Each number is 500 + 50 x the weight over its row's rms, rounded and kept within 0 to 999. Layers, rows and columns count from 0. Numbers have three digits each. The size before them is the row's rms in percent of the matrix's.

# layer 2 MLP up, 1216x448, rms 0.0993, rows 1108-1141, columns 256-319
096:541525410552512485565471485381493518576471356551488519507408411505468486596521448515422530450443520493412508506552483466481375519424552500497557487467521568553524501457498456420463512445548590
097:499518386448490490460512433498526566477507426500498493543550495483499514458533539516400594429505572558616570533489595458513519527533468499551548495513567403437528540552443394578574544415475493
104:581480509488479488596585526483532427594503545483520610462496545426561476537460554500584480510479499481584472479477476513479508571476459504579487569533528513472485485431513502409496425496558538
103:513531440485460448544518461458448364415632499495557542480430503493538547518557500572483473556480533378528611430501577446482509445511475433440461507479500393444451536533535505465520572536483545
099:511549536452532574542455482466533512480492514464574472592402495544435547420456576489470441480489481466522622414511446455627556542539580569544525496484438452606492463459509540524610469597509425
101:549468469460516575438561500542491486539386454518478516457487534507494526532421501516568489536525453504564410473596582500434546383528464554480508496405476523538457547525459576437486549501497516
098:519484442553536513508412504524491604492496469543530476463421438507549505578546551540506563402524586508457546543476430421460523515517477512525500461520509456481570509500512582546448380495416496
107:509531480517505597500556410488392547466410415549503585544542464424479510468428446494464622372482509483546554569470524461535510456508498551544427617536504407518583551449508499546658479445603529
105:434527390479559408501534516503504499395403533477504492498570587422545437454465498440586546493589445446380422451529554468418479529499505638452499436500423536473514534632461493546477563431466556
103:491540529482495408514469428454438550442526469542505508552491501490494479504582477451476599530443505510492586464404481435509524405498528531515564550490468438463551495538557610519502600481517509
097:506571376482628482529516497567488461516469524525490458468470591524483490462547426482450559596468415512513432535438572508489558526571555428420559542472547471468545583432579502498394572472547490
105:438409531488577471467400516471616498540541570504431499434508486514547500502468517555477492583609448522477461530494516471415514464536453509503460527538470559458423566435445578510513505630531494
095:493481469464498384502526535576450430467503476474425496458581526515536497438472428563500565617527495536506418453534538521544502512444528638456452466484514525520525450617548547471528541350572538
108:543495517489534553497561542389477597450422447565536460475514480572416540551519594456550556580528531453571583564516514560576497468569544471468524523518526455557581444411557538465457477586585594
098:514520479521572404459503457526473532479503461412482403431526495544464512549503517478503588448489483558537447515589476521553576491503500450452498477470562578452498407501426569530459517506490454
101:470534455540522428512529530467508480437569455508467460495533517455580527522467467428523429528607561440560526388532385676501460513518501531540567439501598552534501442536501480429518425484461565
098:568453533478495519492469476488419521529597417474450536481437506410494482529550494564566455517550521570552538414535616537486497487389429550517451516500594541533558499543531514525477502554550543
103:492461578464477398423490473452437531470392493535531493517587483515525550560441516545510499483518454545499538588509512510449451504430487529544557506491509474539501410476509412467508490579490502
090:429529473479554436452446506432385535444457517592452534496502534454410545434571546592454476364488424445571549533426518542463483527494511534497567478458466494541509384503443511546572419356534502
098:550417478519563525407384523491467475515470508515591492496508430409525543520430473515449460575503454428561584451458476523415481579494422528563548481475481535583525502455395470456518479459502550
105:554441529495457375567505415365433578535505443497485491544517567473461515513486578447486488477511420452564476447435512556442428520536480566482512505437462501514517659591508502584551513494517575
100:546494484576452575475553554502513543492508518470477429594545549365518490416516460464551528493458470528530451433490412477519494498532467476544571425483552468527532539505466595481546482438540439
100:441532536508485535519550480514543523493498396494480490544468496458568528422512517469442516484549459494533393561552515429499598455424586457508563455535490479468569531530529407473543588507434536
096:647457540544471537580559516425401523518556549454567493541517544480511385563570541455509483488565523526513528542487457514445433548483502513574528536494561548582502438520624491466543555544499550
105:518418482525526570553533517403560476479497554511499523436515458513602507435562523532478457535513450523527443478523549490545512553424461563513515455597516528641428542461465397547533524510481401
096:474470573488548554511466504484432519534416500561530434514423499586542526532521539606541614540566542522604506517443587468478478485495538510519498535592483502461439544458523547475500504530477511
093:505398489417540509496596511496629437440472566529611462485488464525457416493462472543494478467474421507539511439588423445470540499475567453567435531432448504463458459525480451429568454465494578
099:527492506526436448562516477532462504383504537420540444552334540589486521443546554566511483516516515439416481540485426615443356427414569460517554529485516480568483465493490568484635517484565602
101:505415483592547538543492446522563476506512498567484473504517492488581537459455487456605553409509508515517520465493527488559476489517532480513434446463543501489428507494452560606414486465571540
103:517498494543466432474469523509618578452520499528589551426456441565574493527529594489475465623466524436475528501538526539504504596503505461531492471546575484532440479512543497382608542525557517
104:526485486406484554515449549476566461524545511517549521460493483577510423547496465387505386455529421509583500515467622467491458510502486566407615454449501538449509385542493485550497509483450481
092:535429485522507539461499505435526483467585413493478554459532501542447541624515529539524525492532505573501509465533542578499452503486500529522488618495551517521468534533500455511472514416608513
103:522414505516480507528490458559500540456603557455460478495386532502429599603540536467398513535457439517541555453455462453522436535432478479486492544489556549441420567485518515483540463488435587
094:541478420496449515422430507398476488516445536611582508469469576456418487489534481464513526550467503570535561482453542466479470599525540404492558471430570469461511518536493545494522521613437603
# layer 2 MLP down (transposed), 1216x448, rms 0.19, rows 1108-1140, columns 256-319
096:528486470534521578399543522473448505508465512570452412559527521515519478422537573505539529506557557477537530457484438507513492499498600461484468511528380566496476542459509481568468463533454438
097:454519462382526453595484510478624589502523446529509455542490455514530502464499552491470435457492523550496629496574580575533467630590514497484497430466506558489458531554596402580406487494590470
104:526511455477489481524520459513476429563580499455609523506486465445511493533459519509540448439489426489506480455473451496518513565499442543493498464571520481495479532490519569488534472567547543
105:525506442431530564510564462450506494590490484444620436600473494570489587540635540463503527460493488435485521521467500423468452404474484512445521433518570403556494523514614436475576467547439502
099:512440571501463646422503531499529500527500449494511465507499496506427545516515469550518530461462552528458510509464457534552526517413550499529496538443514506533476518424433522484381510527581459
098:568451487507476523476512453526424511514528461503456591447447459361488468492542553517500440505520419478515464563595557472535361577533494572412481424374464537530473533432510450440546590530558437
101:565476423516540526538451518470484524549403465445454461407459388470516456498448426428529507525482578459576492481487421510520547480499527535368589407570462513459412530529500517447474531424500425
107:529494478539490360507470441464500484450459411456532509426505483510538504500530445424559588432468447486469533430498476486556526476453488512410467407621560441489533499436468531524489545565434637
100:530443559562471485447551455544545495543532438377429493479483435508356483407578571451378517515472478572473484459402537421496484524543461518516434556471488482516530544515510428485595460465506381
105:484506483433457454506515468484478480464460455499562482450493557482550450535495535515416397533462484420566564527486507513582461519444476483544550556563538527495459528544487479511559490496507482
099:547498475516582336495477560496501474477524553501510398492513581445406452450588499595465491513447472506600426459434470539438586481498502458511544521466540514413512508499456484530425526461502491
106:456573502480491560434507551479538578477495491523479481524545492444541502543402584478486502537522480614519477514601461467417461561578458536460585527498474433554526464455447459471518610442546546
100:580522521468442490503454445562512438506537476512552456552437488556424460407455476477526475506423490417601524472447560511460575529440504495478530463633476437532541560507494430459584525572599519
105:600483495599507633508508517487410466570537537514587412509500489453433578513528472550531511549525583438453589474495495494451533559505442548466479515507494566498469393543511447437664516531481490
098:522478582536517528515484483574521498457450530574566495487377518489501445488580519476520418550571464550506600510485560423512467569544520531569480596452496457564535544597561518452535516434592558
098:513458527525564462469515450537462600501499488526533505427455512553541493540493447504554493445500534452576575472527429612511489414512543408536498448489536500499484460558407502476563397398488541
100:539503632558555460566521467479503573491430513547499521543545552451577532487476417466463485506556532456555502577465561501440670575541588536536545514440544543499583529512538543449641532502545526
105:533432526446530493409385476495431540414482425449492483512443487576473545458494504462460609467558495364527528491531516508445483440397504474541498518477603491513462552478483523567561413395492545
096:449494552519471280419516466490429493497462454548573449465508605517523530516595536447478489482510574442448572551433580534413559554535435443501394503495512530566517463563458538511544460439464452
102:556459537563459574593456499519576510551549467422458519391447617571579530528500442437549511484515478517499529469510604474477466517460562496500388589472479531496592540495583432604451526538461491
103:507479530393431583502535506480555415461428579504491541422559520502502490532468422433438610488443514547488605410606434561540522456577586468536455476530538468586495451452506475541457393412475482
097:429452573555455376558569520490487470473435500591464522508457507452515474507586502404512551544531510469471552457458552484472404412489518488471499523501489454594523434437428439507586557443401476
103:466497533432506463592509432549457436529568393556544458577471444401462478431490541511513481544525484582390397479477551439535488522490486485429504481519538420508554547495500479506563520581557527
099:470523564545471522465502424489554471543526497508461494607368494471510519500596509512490437504460491421510516558454588578610526481499406615530561502513552454544404443555464514531509561447526497
104:572533519591480320555348548505498532460538440541447475423496421547454529560512397458467459564567467546618487525485467559543484497526502523549518512563392524492556493465562446502453520595398446
097:493441502454546477594634488527508494502475470572486512553499468459555422549507501481551544513512542498519485463505505548507556603460449540595554458524538608481494519537486580444597494488491462
098:492483465516470678500537564468572456451447429536528511630531513513488448567552528485500426505473399551518481394538500550528510474491489486527508552468402442365454508486463409423508427445515518
097:547428475533461525566471498547472509417497620497483551583535557530464564414516515515507448432528457440471478584512507525448458464385441458516525422454520525495561431454577485521592526461488508
102:418537522487515467507507502472403532469505473569519495529405443560513603427533499458440514517546570541480543501416504456482536491495545506458543537546437486439505558431455573502427540468467580
106:494557497491613508493430446486518671544453516461500541534558469495546397513528540448491493548426479512467538552452403439398472535524475513454393566434505478621436492465454546478516536573524566
096:543467442444464629376465468460499510553477460545546536494537493545470420552424400423459391515513450475614450480570493422467532460539522453420498482522550499563493454534399533479420470516455512
097:491451447482522565552424454517505424469500504455575524506500510430535551546441490438418515480543439513495430353510510399514532474482466530459524515482512522515524508482605474500436551595470520
101:434547404463505638485521607459457504502462505535451508503502597527568438456379588491514582498471565391489563587506534535615528513512459497470491534548447488618432462470430506501410484576517495
# layer 2 MLP gate, 1216x448, rms 0.0988, rows 1109-1141, columns 256-319
097:447587460494487545430523466469511507530508552505551473509421463482467499476482500546386424470481516394522568551506490536447501535485413472489516467551562519461531571506517391527462462503457549
106:473393512516479427470530495497381495468529435463463440564460529527550543491492553530546476429480429501491456475444454559587412502582523496532584466500517505493470480488476560572539525519549483
103:589549569482493495530495483509506457448445517492544438407517509477531549421518435552528561384539452409543499553404600506574482500474500560495502493504440463537562528544434426527533496528445432
100:497505522446545497518586508451474467561484531537528417487492493400562524412491623474479511515519457494563501461635511444599546455512490480398556488502502565498516553518499507528488528495545472
101:518560539531506533461465499455458469471431484562499526455513511492543516496445427534474581467483464531484494590465409526395615423547471500629536483526497519588522399491499529483475431490475569
100:521495485581533500531445555455472484536500412498530499373516510390438510490496455423556479475487485520590484498551443557468477494590418563506574560449410560392423503477551593588631386547501546
102:528475529442485413479545494505400457469521496570525506495443532436488490433593566461481493577558601537547550463508533529526374429527557498551448440450499516547474530530472476455430451462490442
102:551519586488526480487527548485543582583485571434499461536499431547477536543530521520384524505591512456443483523542526468500582450496505528486527501537501615433511411511480489466553386579493510
099:510688538447440469504541477500487510430369522454468595490474482339613445489557519516511471511509496442462526462440495486535450518530501478585493485518516469476508541497484529433437487560424571
095:489404464397537450591598456507539466444563527506496449448489513535528441415467451502576529571553582559527595561546513456512526430571467535472522513461492521512611558494588479521503445487576534
103:461481446479521456484453496517485529481533492464492477404496425459419450440433538582410441469568505480511549528442449431560580589481444426454597509499557444512554489363484597547501466475485560
100:460462440508468406589466544439443514446548538467561526482448468565583497586489469526489536527547516610536393466548504496457464541491526505462539499433537508462504474483454572494501482557462534
101:349470462548491494431467429510536537492493521504351525336540486542558446409508495428497490494400425592543448465485498458383480460498525435563486562460508469492475574475474523481415472513487425
102:489447457545457534466607498574523588472516534543543495343444621488509476530526487504509528531440556604549480391487489485543541504562380534548506511477449440453496565553502388454521464497588563
102:492553431531517420613478543647593572502408487545422502415466559476530530524516510499552499464520491556510535423444440559512443434550476467442427541623520500483570478521445476442448429451424435
096:582499548482468463479417414517543479566588512482659523493576398494480524430466505507505487467535427478545475512443406560530568481539466476543535563558408444514534535519487453513559468565577499
106:498498547502339546521570408531531511486476524492516438533494519463488522532489432506546481521543530440477527518474511514493506452474565484462475629473484484485434566419472536439616473523486528
094:552502597596605593460538500477536450459596495440535560511621528528465512591516524588588498463474465523550468461481474589507554478510613562513458546445513536495514477477525526434568518606493440
101:509424477485514623489537557500571529588579484507437548463453555579541486521484455508481595440558483557484494493435541515500484521463439566515399559442498520522635584552604569525514542519576562
105:483550557435563466408557591499489460462522520481436502548454434583534458496579576472464533393461507571494508451435437577504488456539537540449455516525433565448434508574549596538566590529549454
102:507512429485541490543581426431465528495523468443599579485508508500453547468485511487498451411508508483455536475498531500398524547519517470554483549502490551494485545557442540428512549469461479
101:579539523511507503544555465502590442473596575550447479524525559494509506450579465531496529571557482515542496444478492464534481451460441458511515568569463488455451488437509522409518469584532539
100:537425603538373557605578534466489453442466535476494552511521489524495456578539472419440490503500525571521542546465501480453552598473419418582464414503457522517539406583475493463458534437523465
104:491456523494462453445421574530451500513445529534520528477503517516466491577450522488554565517494511434427513529445471475493496500588488517517461530486433503421527541482488457448479521609373547
099:487481550539483497483443549390581505520446490520500567524472483494534437453482569526465613437522479527479553501578600435530505432541531439440438511481483491493486525554513539481460483446426545
099:509517513414504535558517534598557456440528468558556480488516461521437402475554507539471493409440472528491489518510463604481456512563477451456471513479468498452470424567496458449518498514469487
102:506536520500493507467555506480500546438499541531528402562547495516431494429553556471526511367489475409528545586448479532405421452500521555606454393564572533427474504471608456535573517476530525
102:449432454554515512480459592518432379585525405515489593506508423509504523456501451476472584518473446461439537509373479510347547510427493494388460571483451476501483420481504516523455532499528403
101:576507468512521418570526501456587601569457527569487395393443529509471413508528446522520480518382441451548529490566472519492497529532500527441446506476516442521441525483520497462558593572527602
100:491512480530454480393540542480520513473432503499525373525418540535532375484538517487416432415440479510498477387520503537514520525466470528519451497570529511434454602469557491467487470393521489
091:546478486474445455583597506557520532514542458567447589522602527552485547541493565533388543479506470504494546496475496464447415516543507459442598459492472571539465468519531512453565445457503515
096:542450549425483478471558467504434572417541473455494487473496481503616515465468497457417469535431498386615477490440528566592522535546371471539569462504532392458563646491443451486579518525509521
103:540486507436540419492598476526476548579452545558540456500483480502529543433475465512438512528532465493518460419585426476451532483535491549541478528472584439388518481475465546509476580518427575